Part of a small language model's weights.
Size: 8 layers, width 160, 2.55M parameters.
Architecture: LayerNorm before each block, rotary positions, untied embeddings.
Training: a variant of Adam for these matrices, 132M tokens, 4020 steps.
Each number is 50 + 15 x the weight over its row's rms, rounded and kept within 0 to 99. Layers, rows and columns count from 0. The size before them is the row's rms in percent of the matrix's.

# layer 4 MLP gate, 448x160, rms 0.0749, rows 337-408, columns 32-63
098:64 77 64 26 61 51 57 45 20 51 27 48 57 80 91 41 45 50 45 58 35 56 69 62 46 60 46 62 51 73 49 50
099:25 71 32 59 60 71 53 63 47 53 58 43 35 41 63 65 59 71 41 50 44 47 45 50 29 54 46 42 53 59 67 62
096:68 70 36 63 80 25 36 48 34 58 23 42 54 39 52 47 62 40 49 50 31 46 31 24 54 39 51 76 41 63 30 60
095:65 60 70 50 70 57 50 51 28 42 52 50 42 38 60 49 37 66 62 29 42 47 55 29 38 54 56 66 26 40 74 77
102:52 48 40 39 41 27 67 39 70 56 25 39 69 54 49 66 60 49 33 62 55 71 15 64 59 64 71 52 45 46 41 47
100:52 85 73 46 60 42 54 58 45 45 32 44 42 48 34 57 40 58 58 53 44 73 22 47 66 17 80 42 37 51 39 59
101:48 50 61 62 32 79 47 65 56 56 51 70 59 53 43 67 55 30 47 56 56 47 37 47 41 76 43 62 66 66 48 69
103:43 48 42 35 41 67 45 30 53 31 42 38 40 27 45 62 22 65 36 44 35 53 68 09 32 41 55 46 44 39 66 51
100:46 24 69 67 48 45 63 34 30 37 43 62 53 55 64 44 42 62 53 39 39 54 53 50 54 38 58 65 50 49 65 22
100:57 68 58 44 34 56 30 38 45 85 54 47 49 64 51 34 62 15 43 54 47 43 18 38 44 45 38 53 58 64 66 37
093:42 52 41 32 34 54 62 35 65 38 31 47 52 77 43 58 24 63 20 52 36 82 41 75 21 27 38 47 39 55 46 34
099:42 34 49 66 65 52 39 70 39 57 59 40 46 30 52 45 60 56 45 33 39 56 33 69 29 76 43 59 50 44 36 43
113:43 62 45 64 57 74 64 51 46 43 63 50 61 55 31 18 53 55 20 27 46 56 52 36 40 28 35 39 72 33 65 64
109:71 42 28 43 33 68 66 75 29 39 77 33 56 77 42 49 36 46 38 50 40 36 71 47 38 53 35 26 34 45 41 45
099:34 62 45 26 22 96 58 50 45 56 70 67 59 36 47 35 27 60 37 60 18 58 58 64 51 70 38 62 28 69 53 31
104:58 64 34 65 83 20 48 53 39 51 48 46 50 28 64 32 53 47 56 40 54 60 33 34 72 57 84 70 27 19 66 39
098:40 59 31 68 60 61 44 58 38 20 36 66 80 41 47 46 41 28 57 59 48 43 64 60 51 60 91 36 30 49 45 60
107:51 47 82 26 20 66 49 56 34 50 43 60 59 40 58 55 48 40 55 25 51 24 46 28 48 53 23 46 34 59 51 54
096:35 80 34 49 55 62 38 51 67 63 38 36 23 62 29 56 56 54 71 77 42 34 41 57 53 68 37 24 41 97 65 58
096:50 50 62 65 31 28 50 56 66 40 59 46 47 72 50 46 63 69 47 71 52 68 42 52 62 41 46 70 32 30 91 26
111:51 75 48 49 23 46 54 40 34 52 60 38 48 32 72 32 49 50 50 85 61 37 55 30 67 40 43 57 43 46 26 50
101:45 46 77 49 58 35 58 48 35 86 33 70 74 26 13 13 54 31 50 43 34 55 60 25 44 39 45 34 35 56 31 51
094:74 55 25 85 56 27 52 73 45 40 39 66 65 67 68 38 82 13 43 47 68 39 58 21 52 17 73 60 54 34 42 68
093:28 59 52 70 51 46 30 65 46 59 70 39 72 42 65 68 41 33 68 60 55 69 74 58 66 94 75 40 44 33 36 42
097:38 49 61 63 66 63 66 40 36 48 68 46 38 36 22 54 41 46 44 55 07 18 54 27 41 63 45 65 43 39 48 53
115:72 56 56 67 53 48 70 56 00 60 42 66 59 43 53 39 72 54 52 73 38 44 18 13 57 32 21 29 43 37 66 40
098:53 46 30 44 39 57 51 71 31 38 57 47 38 60 68 46 62 58 40 33 43 62 58 48 61 34 39 48 57 31 29 35
093:50 76 22 53 54 70 44 56 54 64 55 72 45 18 35 55 79 43 65 39 33 69 40 35 39 33 49 39 47 48 51 90
093:50 58 65 47 31 56 50 57 75 47 50 57 35 27 73 29 36 38 50 19 59 50 61 56 27 64 39 51 27 26 54 72
109:65 68 56 50 69 44 61 63 53 23 44 48 78 63 58 08 54 43 54 25 20 34 42 47 45 44 33 56 26 29 48 45
096:39 65 43 46 68 45 51 47 28 68 63 71 23 51 64 36 34 25 48 22 31 35 65 44 62 39 42 54 48 44 33 37
097:65 47 75 32 75 66 58 52 54 44 55 41 47 22 56 59 48 74 55 53 66 49 81 41 43 29 45 57 60 46 66 43
097:50 58 65 48 50 51 41 47 53 42 67 58 44 76 51 33 45 44 52 62 34 46 56 35 32 49 52 70 34 65 59 56
101:58 53 39 49 58 35 56 56 40 67 56 62 58 49 51 59 39 57 55 63 47 11 72 62 40 64 62 58 37 60 38 74
102:64 91 39 33 46 71 61 40 69 43 35 69 60 65 61 81 38 39 53 75 41 36 39 60 46 38 67 40 24 64 38 47
103:59 86 46 42 72 48 81 21 62 45 75 35 66 41 45 56 85 68 44 36 32 60 46 48 57 39 50 49 40 40 41 51
106:57 34 46 26 41 42 51 57 54 58 31 30 68 73 72 32 47 73 55 39 61 68 34 51 47 21 52 41 51 42 73 59
106:23 48 37 36 28 66 68 58 54 82 75 56 67 56 71 54 57 55 56 24 24 61 51 64 58 39 36 58 54 49 78 32
103:11 14 38 71 63 31 51 55 50 77 65 64 55 58 23 49 64 51 83 43 54 38 73 70 73 29 57 28 39 39 33 43
105:48 46 55 14 46 79 33 59 43 41 37 33 36 53 57 52 18 67 42 39 50 60 51 31 32 64 64 72 41 46 68 16
100:72 50 58 31 67 34 54 54 64 35 71 50 26 29 47 50 54 47 64 34 23 73 40 49 37 66 73 83 37 77 32 60
107:44 64 58 45 51 44 45 73 59 31 51 53 37 41 56 48 45 42 43 50 59 40 41 64 54 64 29 35 30 70 75 51
094:33 53 33 99 53 49 61 50 30 57 25 48 32 89 36 36 61 22 44 48 38 60 30 66 33 48 55 44 42 74 45 63
101:60 60 32 59 66 52 34 46 49 40 35 64 71 32 62 59 31 35 48 47 34 49 67 40 59 45 44 46 66 49 78 53
098:66 48 54 45 42 60 57 46 14 55 75 66 34 42 49 60 41 53 66 23 58 63 64 52 41 53 77 56 35 55 60 50
100:35 22 43 46 39 73 58 54 36 37 38 72 43 55 59 56 48 54 33 40 49 44 60 49 41 34 38 47 37 49 57 23
101:61 12 55 51 45 56 63 41 59 44 26 50 35 66 48 41 55 44 67 26 17 70 54 41 55 51 38 65 52 42 49 52
093:48 44 55 32 66 51 32 83 44 60 60 48 59 28 23 76 51 34 42 66 47 68 61 20 35 78 46 62 59 49 74 25
089:64 46 45 37 54 33 68 61 42 67 40 57 33 44 33 32 75 05 42 44 61 63 50 27 33 60 10 75 48 39 36 36
101:36 67 73 66 53 49 76 69 55 69 49 68 39 75 42 68 70 50 58 38 44 59 22 51 58 54 50 39 41 55 39 38
100:48 53 51 51 45 68 52 43 53 51 51 43 39 41 43 61 36 59 34 41 37 19 54 79 76 69 48 28 24 52 38 41
101:54 57 38 45 19 54 68 74 30 50 51 68 54 46 42 14 76 27 48 56 36 60 44 53 24 25 52 44 34 57 39 72
104:50 42 41 33 63 54 59 60 43 86 28 77 35 35 40 39 44 29 50 56 55 57 56 28 53 22 47 25 50 54 52 43
095:82 66 20 31 48 57 55 65 43 35 53 55 73 57 46 52 55 53 46 60 45 34 48 53 67 62 81 53 31 43 41 36
107:26 31 47 53 51 75 56 45 65 54 47 63 57 48 42 51 62 42 22 46 40 50 53 43 31 42 36 41 38 50 61 54
095:61 43 56 60 20 60 46 34 69 31 48 40 71 08 85 44 45 82 51 55 60 76 54 11 51 35 60 73 39 39 56 47
104:71 36 47 50 60 44 30 57 32 54 36 49 56 35 51 57 50 45 32 43 10 33 37 46 48 27 21 48 80 73 44 42
094:43 53 45 45 44 61 47 50 34 37 64 40 38 58 67 39 62 31 42 65 35 62 46 41 38 39 56 47 39 38 40 65
098:54 44 33 54 42 49 69 71 45 37 66 56 28 47 60 56 50 40 36 45 11 47 49 46 52 37 59 38 44 59 38 58
102:32 57 59 36 51 44 50 63 38 53 27 64 56 27 43 60 21 01 54 37 47 57 58 83 60 51 26 51 59 62 32 63
093:50 46 66 48 39 36 59 36 45 37 32 39 39 58 70 39 09 57 63 38 21 62 47 51 48 67 54 45 41 72 39 61
097:45 43 74 38 41 57 25 47 51 46 41 57 29 42 57 27 34 62 36 41 32 30 46 72 59 41 55 45 60 27 63 42
102:73 51 45 34 28 56 80 45 12 43 59 72 50 71 48 57 44 50 61 42 58 46 33 30 53 20 41 46 57 46 28 59
097:51 33 33 48 80 57 55 54 56 38 53 51 61 64 64 12 49 49 65 44 36 82 65 48 37 41 61 54 39 45 41 42
096:49 83 49 37 32 71 37 64 43 52 27 53 43 50 42 56 57 26 59 45 50 51 46 55 48 41 66 19 53 48 59 71
092:66 85 48 01 70 44 29 42 59 50 54 24 62 59 30 27 60 55 37 58 49 42 62 26 40 59 69 55 53 56 34 34
096:39 74 37 46 52 56 61 66 48 46 70 67 42 22 30 45 59 43 66 37 43 52 53 16 25 47 35 68 49 62 52 66
099:44 44 90 09 53 25 62 46 53 44 63 43 41 44 65 68 43 38 54 34 77 52 27 36 54 63 54 73 48 37 58 37
105:63 39 23 46 74 66 83 64 49 43 81 70 79 28 54 47 59 64 21 49 33 53 47 31 60 25 29 68 69 38 69 24
110:42 57 43 72 43 37 35 46 46 33 45 36 55 53 53 33 74 47 60 41 58 50 29 09 62 29 41 38 53 43 80 56
091:56 76 41 64 50 53 58 83 40 40 45 45 29 81 71 49 59 64 45 35 51 71 56 37 48 61 52 30 34 72 78 41
098:53 84 51 38 68 72 57 38 31 61 62 63 51 67 52 39 55 81 48 30 47 56 43 44 49 38 62 72 08 47 77 62
# layer 4 MLP up, 448x160, rms 0.0722, rows 337-407, columns 32-63
099:54 38 24 44 59 28 39 29 53 65 37 48 26 62 61 55 26 16 42 41 45 53 39 45 69 45 41 23 33 33 68 35
100:48 28 44 37 37 46 44 42 16 62 38 37 62 66 27 58 21 50 32 62 62 35 42 70 35 64 54 19 33 33 48 47
098:30 74 35 87 62 49 76 62 73 50 80 67 46 60 47 44 73 71 54 63 55 23 70 74 33 57 48 38 76 59 56 38
093:51 34 41 59 52 44 30 54 44 36 57 56 62 32 71 51 32 54 43 54 65 49 52 51 44 54 53 45 59 34 58 54
101:37 63 61 50 69 21 50 53 78 03 33 37 53 38 64 89 34 35 50 70 48 57 46 51 74 65 60 84 35 38 65 74
097:62 44 44 58 15 19 41 74 51 48 51 48 39 48 79 39 79 72 63 55 38 26 65 49 63 53 46 42 48 25 73 25
100:63 41 65 45 47 55 20 62 57 27 14 40 37 30 67 49 44 46 43 53 56 27 50 62 54 25 35 59 40 59 59 46
100:53 63 58 53 39 50 46 40 43 56 71 57 49 62 30 57 46 48 46 47 44 34 46 59 56 70 43 33 51 59 31 32
101:48 54 46 57 63 36 40 59 86 35 55 54 29 31 49 33 54 44 47 36 71 69 22 44 51 49 62 60 49 28 37 60
098:59 61 80 70 42 42 40 40 41 45 42 51 43 49 64 41 16 58 26 66 46 18 24 64 44 47 57 65 36 68 61 53
100:47 50 52 34 35 59 34 44 51 46 44 69 61 50 51 58 47 55 40 51 40 77 25 35 60 44 46 61 45 49 63 33
100:50 73 59 52 27 38 63 48 42 72 50 19 41 82 38 12 49 66 45 65 53 39 25 36 49 32 47 57 42 36 74 57
108:52 78 54 66 68 32 24 37 54 37 35 47 59 70 42 60 44 44 42 52 55 32 35 60 67 59 65 53 51 45 33 76
103:59 45 52 54 72 44 59 43 52 57 64 56 46 44 46 80 48 67 71 32 35 50 55 62 52 40 33 62 57 16 63 54
099:71 34 47 33 54 46 50 59 41 44 67 72 40 89 58 48 66 54 28 00 70 72 31 54 62 10 43 59 60 37 66 53
105:75 27 68 51 33 73 41 23 57 59 67 94 41 46 65 34 51 48 50 55 25 27 45 54 46 52 36 48 57 21 46 15
096:36 58 63 47 62 54 50 71 75 07 37 68 75 56 48 58 56 67 49 43 38 52 60 57 75 78 60 42 10 88 43 61
102:41 42 47 62 53 56 81 43 36 68 38 62 36 39 59 79 38 64 39 73 45 45 47 28 67 32 25 45 39 32 59 27
098:31 51 57 40 47 26 36 39 70 60 41 43 27 46 50 43 75 51 43 54 31 68 77 30 62 35 73 54 60 46 48 63
097:31 67 45 21 67 21 65 63 81 44 60 43 53 52 55 30 47 53 42 31 48 75 37 85 35 70 67 77 54 69 44 88
101:75 41 39 43 52 51 55 67 33 55 49 09 67 60 48 64 32 43 43 51 78 89 42 48 53 41 48 60 62 43 82 47
098:45 33 32 58 38 30 55 50 59 42 57 47 89 44 44 52 40 70 45 37 69 24 59 76 69 59 54 57 73 47 35 90
097:36 54 84 31 51 33 50 83 61 49 19 49 45 31 51 48 73 37 47 45 44 42 52 47 41 59 46 78 37 61 46 57
095:46 34 73 55 16 26 56 43 50 24 56 42 39 63 58 41 51 58 39 84 42 34 47 37 61 44 59 28 60 69 59 40
098:35 52 51 47 66 27 57 66 58 48 56 55 35 48 45 82 67 25 73 38 77 67 41 60 83 46 54 43 64 52 68 68
103:63 45 51 32 47 48 52 68 46 69 70 35 70 86 70 64 51 30 41 30 69 78 60 44 39 34 27 45 56 62 57 64
097:23 56 37 53 82 53 56 42 63 88 69 47 63 61 47 47 39 28 39 83 53 11 58 48 26 57 49 63 56 57 32 53
095:75 23 64 46 76 39 52 69 36 57 65 48 30 53 54 41 50 56 51 57 62 35 35 67 45 45 46 70 48 50 62 46
093:48 46 52 88 45 44 70 34 69 34 55 57 57 50 68 14 43 12 67 39 80 75 65 61 55 44 67 55 27 22 40 78
107:79 33 47 29 48 45 25 70 38 48 22 37 62 51 51 60 40 46 51 37 46 35 55 52 71 33 14 68 22 45 71 17
100:56 39 38 42 45 46 50 48 64 58 54 22 57 64 55 65 53 66 39 24 79 42 41 48 37 54 51 60 59 45 60 42
099:47 65 42 59 59 61 48 39 59 10 53 64 35 44 33 41 48 56 41 18 43 33 54 31 51 32 49 44 47 58 40 34
099:54 47 51 43 50 48 70 49 55 45 58 40 42 48 32 64 50 07 52 60 61 64 63 40 47 39 46 67 39 43 48 27
101:55 22 55 37 63 44 54 39 24 10 39 43 29 45 55 57 36 35 63 48 53 40 32 52 77 58 64 49 51 30 72 19
105:35 67 43 64 38 48 40 61 35 24 45 67 50 54 43 32 58 21 27 43 65 71 43 38 54 32 48 17 41 55 24 60
099:29 72 58 58 35 54 32 48 51 58 55 80 51 33 51 56 56 33 47 58 56 40 51 46 28 77 78 37 59 70 40 66
100:52 40 26 40 64 54 35 47 68 58 45 71 60 50 36 49 59 55 45 50 65 74 45 27 43 29 22 26 33 30 70 59
109:48 60 35 40 66 29 56 44 48 37 53 59 61 70 63 48 47 65 53 42 60 53 43 26 51 37 52 43 64 68 48 60
100:31 50 57 27 45 53 62 64 34 55 52 38 32 27 88 61 59 49 25 54 68 73 34 45 76 49 60 36 38 55 54 67
109:72 35 59 47 42 69 54 59 34 80 12 57 34 71 59 42 23 36 46 57 53 27 31 47 70 29 61 47 51 16 42 69
103:59 58 68 55 57 58 29 45 53 33 66 50 40 59 82 48 72 64 44 50 52 38 22 58 21 48 58 37 45 32 89 44
097:48 40 40 15 46 59 60 46 33 43 45 69 63 47 55 25 35 32 41 33 57 50 50 50 55 37 44 67 55 49 66 55
096:74 54 54 74 49 76 70 71 40 38 55 67 26 60 55 44 73 49 60 72 66 41 54 56 34 41 61 59 41 42 22 56
099:21 51 72 42 50 24 61 51 51 64 51 29 53 63 45 47 64 75 64 56 58 69 60 54 39 45 47 33 17 49 63 53
099:61 53 41 61 18 64 44 52 35 47 50 61 50 25 53 26 67 64 40 54 66 55 47 80 48 43 40 30 66 44 41 47
097:88 67 52 27 22 59 37 44 24 45 52 17 57 46 55 47 16 54 46 62 75 50 54 67 53 38 46 82 59 60 58 26
098:49 51 72 40 40 49 49 53 54 47 59 26 32 36 68 62 44 67 92 51 80 32 49 42 58 75 58 64 34 31 38 44
097:41 32 44 58 43 74 53 30 49 29 37 50 36 35 51 65 51 48 51 66 48 55 63 64 14 65 76 79 48 20 17 68
095:46 56 45 65 39 56 32 35 61 38 62 54 56 57 68 62 32 62 31 63 72 27 54 60 48 43 82 33 58 72 50 61
099:32 47 64 45 44 67 50 60 85 43 48 09 60 02 38 59 36 49 41 51 33 43 32 66 97 33 49 67 66 44 67 34
098:55 49 29 79 67 65 87 50 77 62 48 65 68 57 56 54 71 52 59 54 22 45 46 43 62 53 40 43 48 56 44 49
103:63 60 30 51 28 41 37 47 62 49 51 33 67 55 57 30 12 42 61 71 68 51 48 56 34 22 43 53 57 58 32 48
104:71 60 60 46 41 50 37 50 59 25 53 45 51 76 76 50 58 54 47 48 54 73 26 77 43 54 36 41 61 36 73 67
095:51 59 47 49 49 39 51 67 43 83 49 51 60 56 50 72 41 53 60 77 57 27 65 34 49 52 71 28 29 63 50 46
099:48 42 57 72 34 77 71 60 48 41 30 65 60 68 38 40 34 44 63 46 43 56 34 68 64 66 40 22 36 57 29 49
096:50 56 49 54 34 55 32 59 74 50 76 33 37 56 35 82 31 63 57 69 54 81 48 54 27 71 85 55 18 74 26 38
102:44 44 75 48 63 43 30 76 38 38 53 75 55 39 65 18 31 42 43 48 75 55 50 52 19 80 67 42 64 47 49 56
098:34 35 68 63 63 43 43 52 33 57 49 46 60 45 69 34 47 77 40 61 41 48 84 44 34 86 61 37 56 34 60 59
091:34 39 27 34 15 21 63 58 70 46 47 32 50 61 67 40 43 49 19 81 34 43 49 55 58 58 64 39 69 37 25 31
099:40 41 63 62 68 31 62 50 49 38 53 46 51 67 38 72 14 32 51 77 70 57 21 40 69 67 61 45 60 36 68 46
097:40 55 39 57 69 63 28 38 45 66 54 56 56 33 23 53 64 40 66 59 39 59 52 48 73 52 63 43 42 49 41 14
100:58 36 67 60 23 65 58 52 29 62 62 61 34 64 30 30 45 57 64 36 50 35 40 44 58 54 62 75 47 48 44 42
102:43 60 29 41 68 47 13 55 73 48 39 60 50 35 58 49 37 39 41 32 41 40 81 53 36 59 51 19 34 59 60 43
106:57 59 54 44 29 38 58 36 48 40 66 17 41 47 66 43 32 75 32 62 35 37 49 50 31 51 61 56 56 34 31 61
097:66 54 22 60 69 34 61 49 61 51 58 46 56 58 36 50 45 36 36 71 43 57 32 55 51 64 36 49 13 63 38 26
091:48 44 40 27 00 58 52 52 72 32 65 58 45 43 52 31 53 49 43 23 53 36 35 50 49 72 56 64 40 32 61 57
096:75 43 43 41 56 69 51 52 29 40 36 53 47 62 67 67 63 73 43 39 40 61 48 62 54 29 57 59 08 55 58 53
100:75 60 82 42 53 64 61 21 43 75 59 49 49 44 56 48 44 45 51 62 30 33 44 21 40 57 50 80 51 19 42 57
104:52 35 32 46 43 47 64 55 56 72 74 56 41 49 76 20 81 75 67 34 60 62 52 44 47 45 41 45 58 31 47 66
104:67 76 33 51 34 83 72 32 61 73 45 62 68 46 37 43 43 58 55 70 52 30 67 70 61 61 71 46 29 45 34 64
100:31 56 57 31 39 64 38 04 80 66 40 59 74 37 46 36 51 67 38 48 46 09 56 69 58 37 45 58 62 43 15 53
# layer 4 MLP down (transposed), 448x160, rms 0.0692, rows 337-407, columns 32-63
100:61 68 49 62 47 37 39 87 51 62 34 32 53 46 38 48 67 68 27 81 60 58 43 50 38 30 36 25 30 54 13 32
103:61 40 46 40 61 21 13 59 26 48 32 39 43 66 25 49 31 48 48 53 16 75 61 17 44 46 49 73 75 57 48 39
093:82 65 58 25 26 45 56 60 63 50 42 39 79 35 26 44 72 58 66 48 42 62 57 51 57 32 41 37 40 91 45 43
095:18 34 30 26 37 24 25 62 53 62 56 53 74 47 59 65 77 65 36 68 66 67 36 67 60 51 66 62 59 41 49 28
101:33 47 49 28 38 76 45 56 42 64 44 72 69 28 26 39 33 63 52 68 53 62 33 37 42 87 32 74 38 42 56 72
098:65 38 71 60 46 70 46 57 41 88 58 40 13 35 74 37 69 53 46 19 62 49 50 60 50 38 13 72 62 59 52 40
100:53 36 76 72 30 52 20 35 62 77 57 45 64 53 27 37 49 37 73 53 69 63 60 47 62 42 21 74 50 59 71 35
103:57 63 43 56 48 57 41 57 70 44 62 53 57 41 49 53 58 47 65 40 59 59 45 48 62 39 49 63 38 69 50 42
094:67 46 47 55 33 75 48 57 50 52 56 51 52 42 36 36 52 39 49 77 77 60 53 55 57 80 23 59 68 44 29 72
103:31 47 63 42 30 60 49 40 46 64 28 35 48 50 90 65 49 37 54 70 42 47 57 53 64 30 46 64 23 71 51 53
100:37 53 53 47 33 66 86 48 46 53 67 57 49 36 59 54 39 58 37 45 60 43 68 31 36 52 38 46 69 55 70 44
102:51 32 28 43 60 46 77 67 62 61 61 39 73 53 56 45 72 35 39 70 39 25 57 47 50 80 62 28 34 47 37 54
111:51 62 55 45 15 39 43 82 28 48 40 44 46 47 80 35 45 61 57 54 90 51 29 65 50 70 75 26 54 51 80 49
105:41 48 50 69 28 48 63 43 51 50 23 50 47 75 52 81 38 69 55 25 46 36 45 32 37 51 42 58 40 58 54 59
100:25 63 50 39 46 65 85 53 57 20 57 50 56 52 55 59 37 48 58 48 50 31 41 47 67 49 57 49 70 50 34 35
104:47 38 24 53 46 70 58 49 50 51 36 77 50 74 50 52 41 62 74 55 49 31 44 52 45 57 74 47 53 47 53 29
096:34 80 59 71 42 34 50 41 42 49 75 65 56 65 48 21 28 45 37 49 39 65 53 59 45 52 38 34 36 64 30 77
104:38 58 45 60 78 45 68 55 49 50 36 69 20 28 56 55 40 36 31 61 55 39 40 49 54 76 69 51 25 49 25 48
101:45 49 48 61 78 40 47 58 16 35 38 82 49 42 77 34 37 54 26 74 52 69 56 40 66 75 38 78 47 46 90 70
099:54 68 45 34 76 62 45 49 38 65 28 38 43 52 47 65 38 45 41 34 17 40 57 47 48 52 39 37 63 74 38 43
102:60 49 62 53 51 70 39 39 34 48 50 49 63 14 43 21 47 54 38 52 59 25 55 39 57 00 53 43 42 37 69 35
094:49 50 31 64 55 56 52 47 58 35 85 44 36 39 94 82 44 53 42 68 49 35 43 51 34 31 64 56 81 51 85 56
097:67 45 44 75 81 76 46 44 57 60 36 49 29 47 36 28 62 55 58 41 35 48 34 25 45 57 58 45 33 32 60 93
095:44 50 30 66 51 61 56 61 53 20 69 70 50 26 63 66 62 55 39 52 57 69 79 58 36 39 21 29 44 59 09 70
090:68 63 67 62 58 57 60 99 40 52 38 51 77 57 30 39 45 31 57 41 37 58 52 65 35 69 64 33 54 59 57 58
104:59 37 53 51 54 36 44 63 41 51 45 57 34 64 54 80 62 31 65 59 41 58 69 49 36 10 57 31 39 33 34 54
099:40 60 63 62 39 34 29 75 44 80 60 35 43 56 48 72 54 35 45 56 54 47 78 43 33 59 26 37 70 54 72 51
097:64 42 55 47 43 56 72 56 50 49 68 63 64 25 54 51 51 33 58 51 31 25 62 33 35 45 27 53 37 47 71 61
092:33 54 36 72 53 60 49 54 66 68 81 62 31 51 60 46 47 29 46 47 47 70 60 81 59 34 33 41 56 43 77 56
105:58 41 53 59 47 83 50 19 61 61 36 48 51 47 23 42 53 29 50 51 52 46 41 61 49 34 46 23 38 63 26 31
100:54 58 76 56 32 47 01 63 36 44 28 65 55 39 56 60 54 43 61 48 35 49 66 27 33 52 36 86 35 39 49 53
102:61 50 39 50 44 42 29 57 35 65 68 67 13 96 68 60 57 44 61 33 24 61 45 77 58 69 45 39 49 40 40 53
102:62 66 30 55 33 42 57 54 40 46 24 57 22 56 45 57 84 32 69 31 70 40 36 69 51 78 61 25 59 58 31 51
098:56 71 58 80 51 57 35 51 37 51 54 68 65 61 36 46 91 57 36 45 58 57 49 54 52 38 40 36 51 27 67 38
107:76 49 52 50 64 55 52 32 39 59 17 80 36 44 20 62 35 29 31 66 56 51 82 50 69 34 64 55 25 71 49 68
097:25 44 74 76 45 39 41 21 66 26 58 42 49 46 56 36 73 60 64 75 46 42 67 46 47 43 54 64 66 61 68 53
098:48 61 34 49 33 41 71 67 53 70 48 26 50 65 53 45 75 32 76 20 70 69 28 07 31 53 38 35 37 31 54 49
108:16 46 57 48 30 59 40 41 68 67 69 34 88 47 60 67 37 59 45 66 57 13 27 41 46 70 45 54 65 34 69 43
095:25 42 38 30 65 46 56 26 59 78 90 49 74 21 73 77 53 67 63 44 49 25 64 38 52 54 74 52 42 46 40 39
108:70 43 44 57 64 36 52 89 32 53 55 54 44 78 65 53 39 45 30 69 67 41 43 32 21 51 55 62 54 40 42 52
101:55 31 39 59 61 49 51 46 22 43 34 50 47 40 36 38 52 68 48 37 60 53 55 42 42 59 34 75 78 56 48 35
099:14 65 70 49 61 37 07 38 78 22 49 52 49 52 37 57 58 34 54 34 56 78 52 53 54 52 69 75 41 56 58 46
098:55 52 37 36 53 54 53 63 26 69 69 45 76 31 47 53 69 90 59 57 53 31 28 53 48 42 39 51 43 41 59 38
099:45 30 41 31 49 37 59 59 25 46 43 46 44 59 53 55 54 45 30 52 39 70 58 27 60 79 62 55 78 46 48 61
099:55 37 68 25 40 38 41 45 71 45 54 41 46 59 65 51 65 77 50 48 55 49 62 37 58 43 40 76 05 39 67 55
096:69 36 44 31 57 61 59 37 37 37 48 65 42 63 44 50 48 71 58 36 53 64 55 41 53 87 73 62 42 40 77 46
097:42 66 61 76 56 43 41 73 39 67 51 66 31 42 55 68 40 39 40 55 54 35 40 48 56 49 37 68 47 52 62 40
099:37 45 50 36 34 36 61 53 38 38 38 64 60 54 38 32 68 34 61 40 69 49 72 36 55 29 58 52 57 32 68 55
089:73 58 72 50 58 55 38 56 66 37 57 58 72 55 45 43 54 44 58 70 56 41 67 55 31 34 44 41 44 62 59 61
102:34 58 30 65 47 60 64 71 47 45 49 27 58 42 38 80 56 50 16 57 43 45 62 57 45 54 67 43 57 64 75 33
100:36 43 61 53 23 52 46 50 75 38 85 39 34 58 61 71 50 41 47 57 16 36 30 48 49 47 53 61 55 47 11 47
101:44 47 15 41 64 62 36 48 57 61 33 42 71 88 61 59 57 45 61 61 33 35 43 37 53 18 39 31 48 56 45 79
103:22 62 41 52 19 49 25 53 68 65 37 61 36 33 41 60 64 50 60 41 46 42 37 40 21 31 54 47 33 50 45 56
098:59 57 61 91 57 51 42 51 40 50 55 77 46 27 42 35 32 51 86 43 61 61 48 48 67 48 46 70 51 56 41 56
091:44 84 59 67 33 52 27 70 58 44 42 51 35 23 48 35 66 53 78 64 39 57 42 53 81 65 66 58 37 62 37 78
096:63 64 73 36 31 80 48 89 48 45 58 37 56 52 48 47 25 47 41 61 62 58 63 37 66 46 44 37 43 48 30 28
104:53 51 31 51 51 25 41 45 55 62 45 60 56 54 68 20 54 76 41 45 51 61 48 51 50 46 60 53 64 51 78 57
100:58 38 62 72 56 47 36 73 38 76 61 49 58 56 59 50 29 46 50 56 45 30 84 75 51 46 68 33 55 47 31 75
095:39 70 71 43 50 53 56 60 57 57 46 42 49 32 70 72 42 36 28 70 46 59 61 53 31 48 63 40 65 35 41 29
101:52 45 43 36 54 57 41 51 33 54 57 41 66 52 26 58 47 48 42 47 54 64 47 04 37 36 40 66 60 45 22 58
095:43 69 58 46 70 35 41 54 65 64 40 57 36 40 17 22 57 35 45 52 41 80 52 42 62 73 58 51 67 52 68 60
100:37 62 44 35 40 48 34 50 39 80 52 28 49 41 47 32 39 62 49 41 91 65 69 72 52 61 38 37 73 54 63 59
097:44 55 41 60 34 55 52 86 36 43 49 68 41 41 63 61 61 73 43 49 48 56 62 42 38 82 43 46 39 32 78 50
104:47 27 45 43 48 67 61 78 44 61 47 45 37 35 61 67 48 40 42 50 25 34 37 55 52 46 48 31 42 59 13 33
097:38 58 48 66 45 51 61 51 49 63 79 42 48 33 41 32 53 75 13 44 21 41 67 22 65 68 20 57 53 52 44 47
093:40 27 41 56 57 37 55 58 50 65 42 52 38 53 40 60 60 50 90 52 33 57 42 44 28 33 52 62 76 53 34 44
099:47 47 48 61 64 59 58 34 59 52 60 22 38 41 75 47 48 65 50 43 21 67 47 62 46 45 19 63 64 48 33 61
103:62 83 29 40 25 14 67 34 47 52 68 44 58 56 55 79 48 41 31 68 48 39 28 32 50 43 62 37 68 59 56 24
106:37 51 36 68 49 54 66 50 58 55 66 42 45 39 44 55 43 46 28 64 41 51 52 42 80 55 47 54 30 63 45 56
098:25 66 53 67 51 47 56 75 21 61 62 62 58 54 48 51 58 59 48 35 66 68 36 45 50 41 50 36 59 55 42 60
084:38 39 66 50 38 45 59 55 51 59 42 61 75 32 41 40 40 64 66 53 46 29 56 67 61 29 39 47 38 48 49 60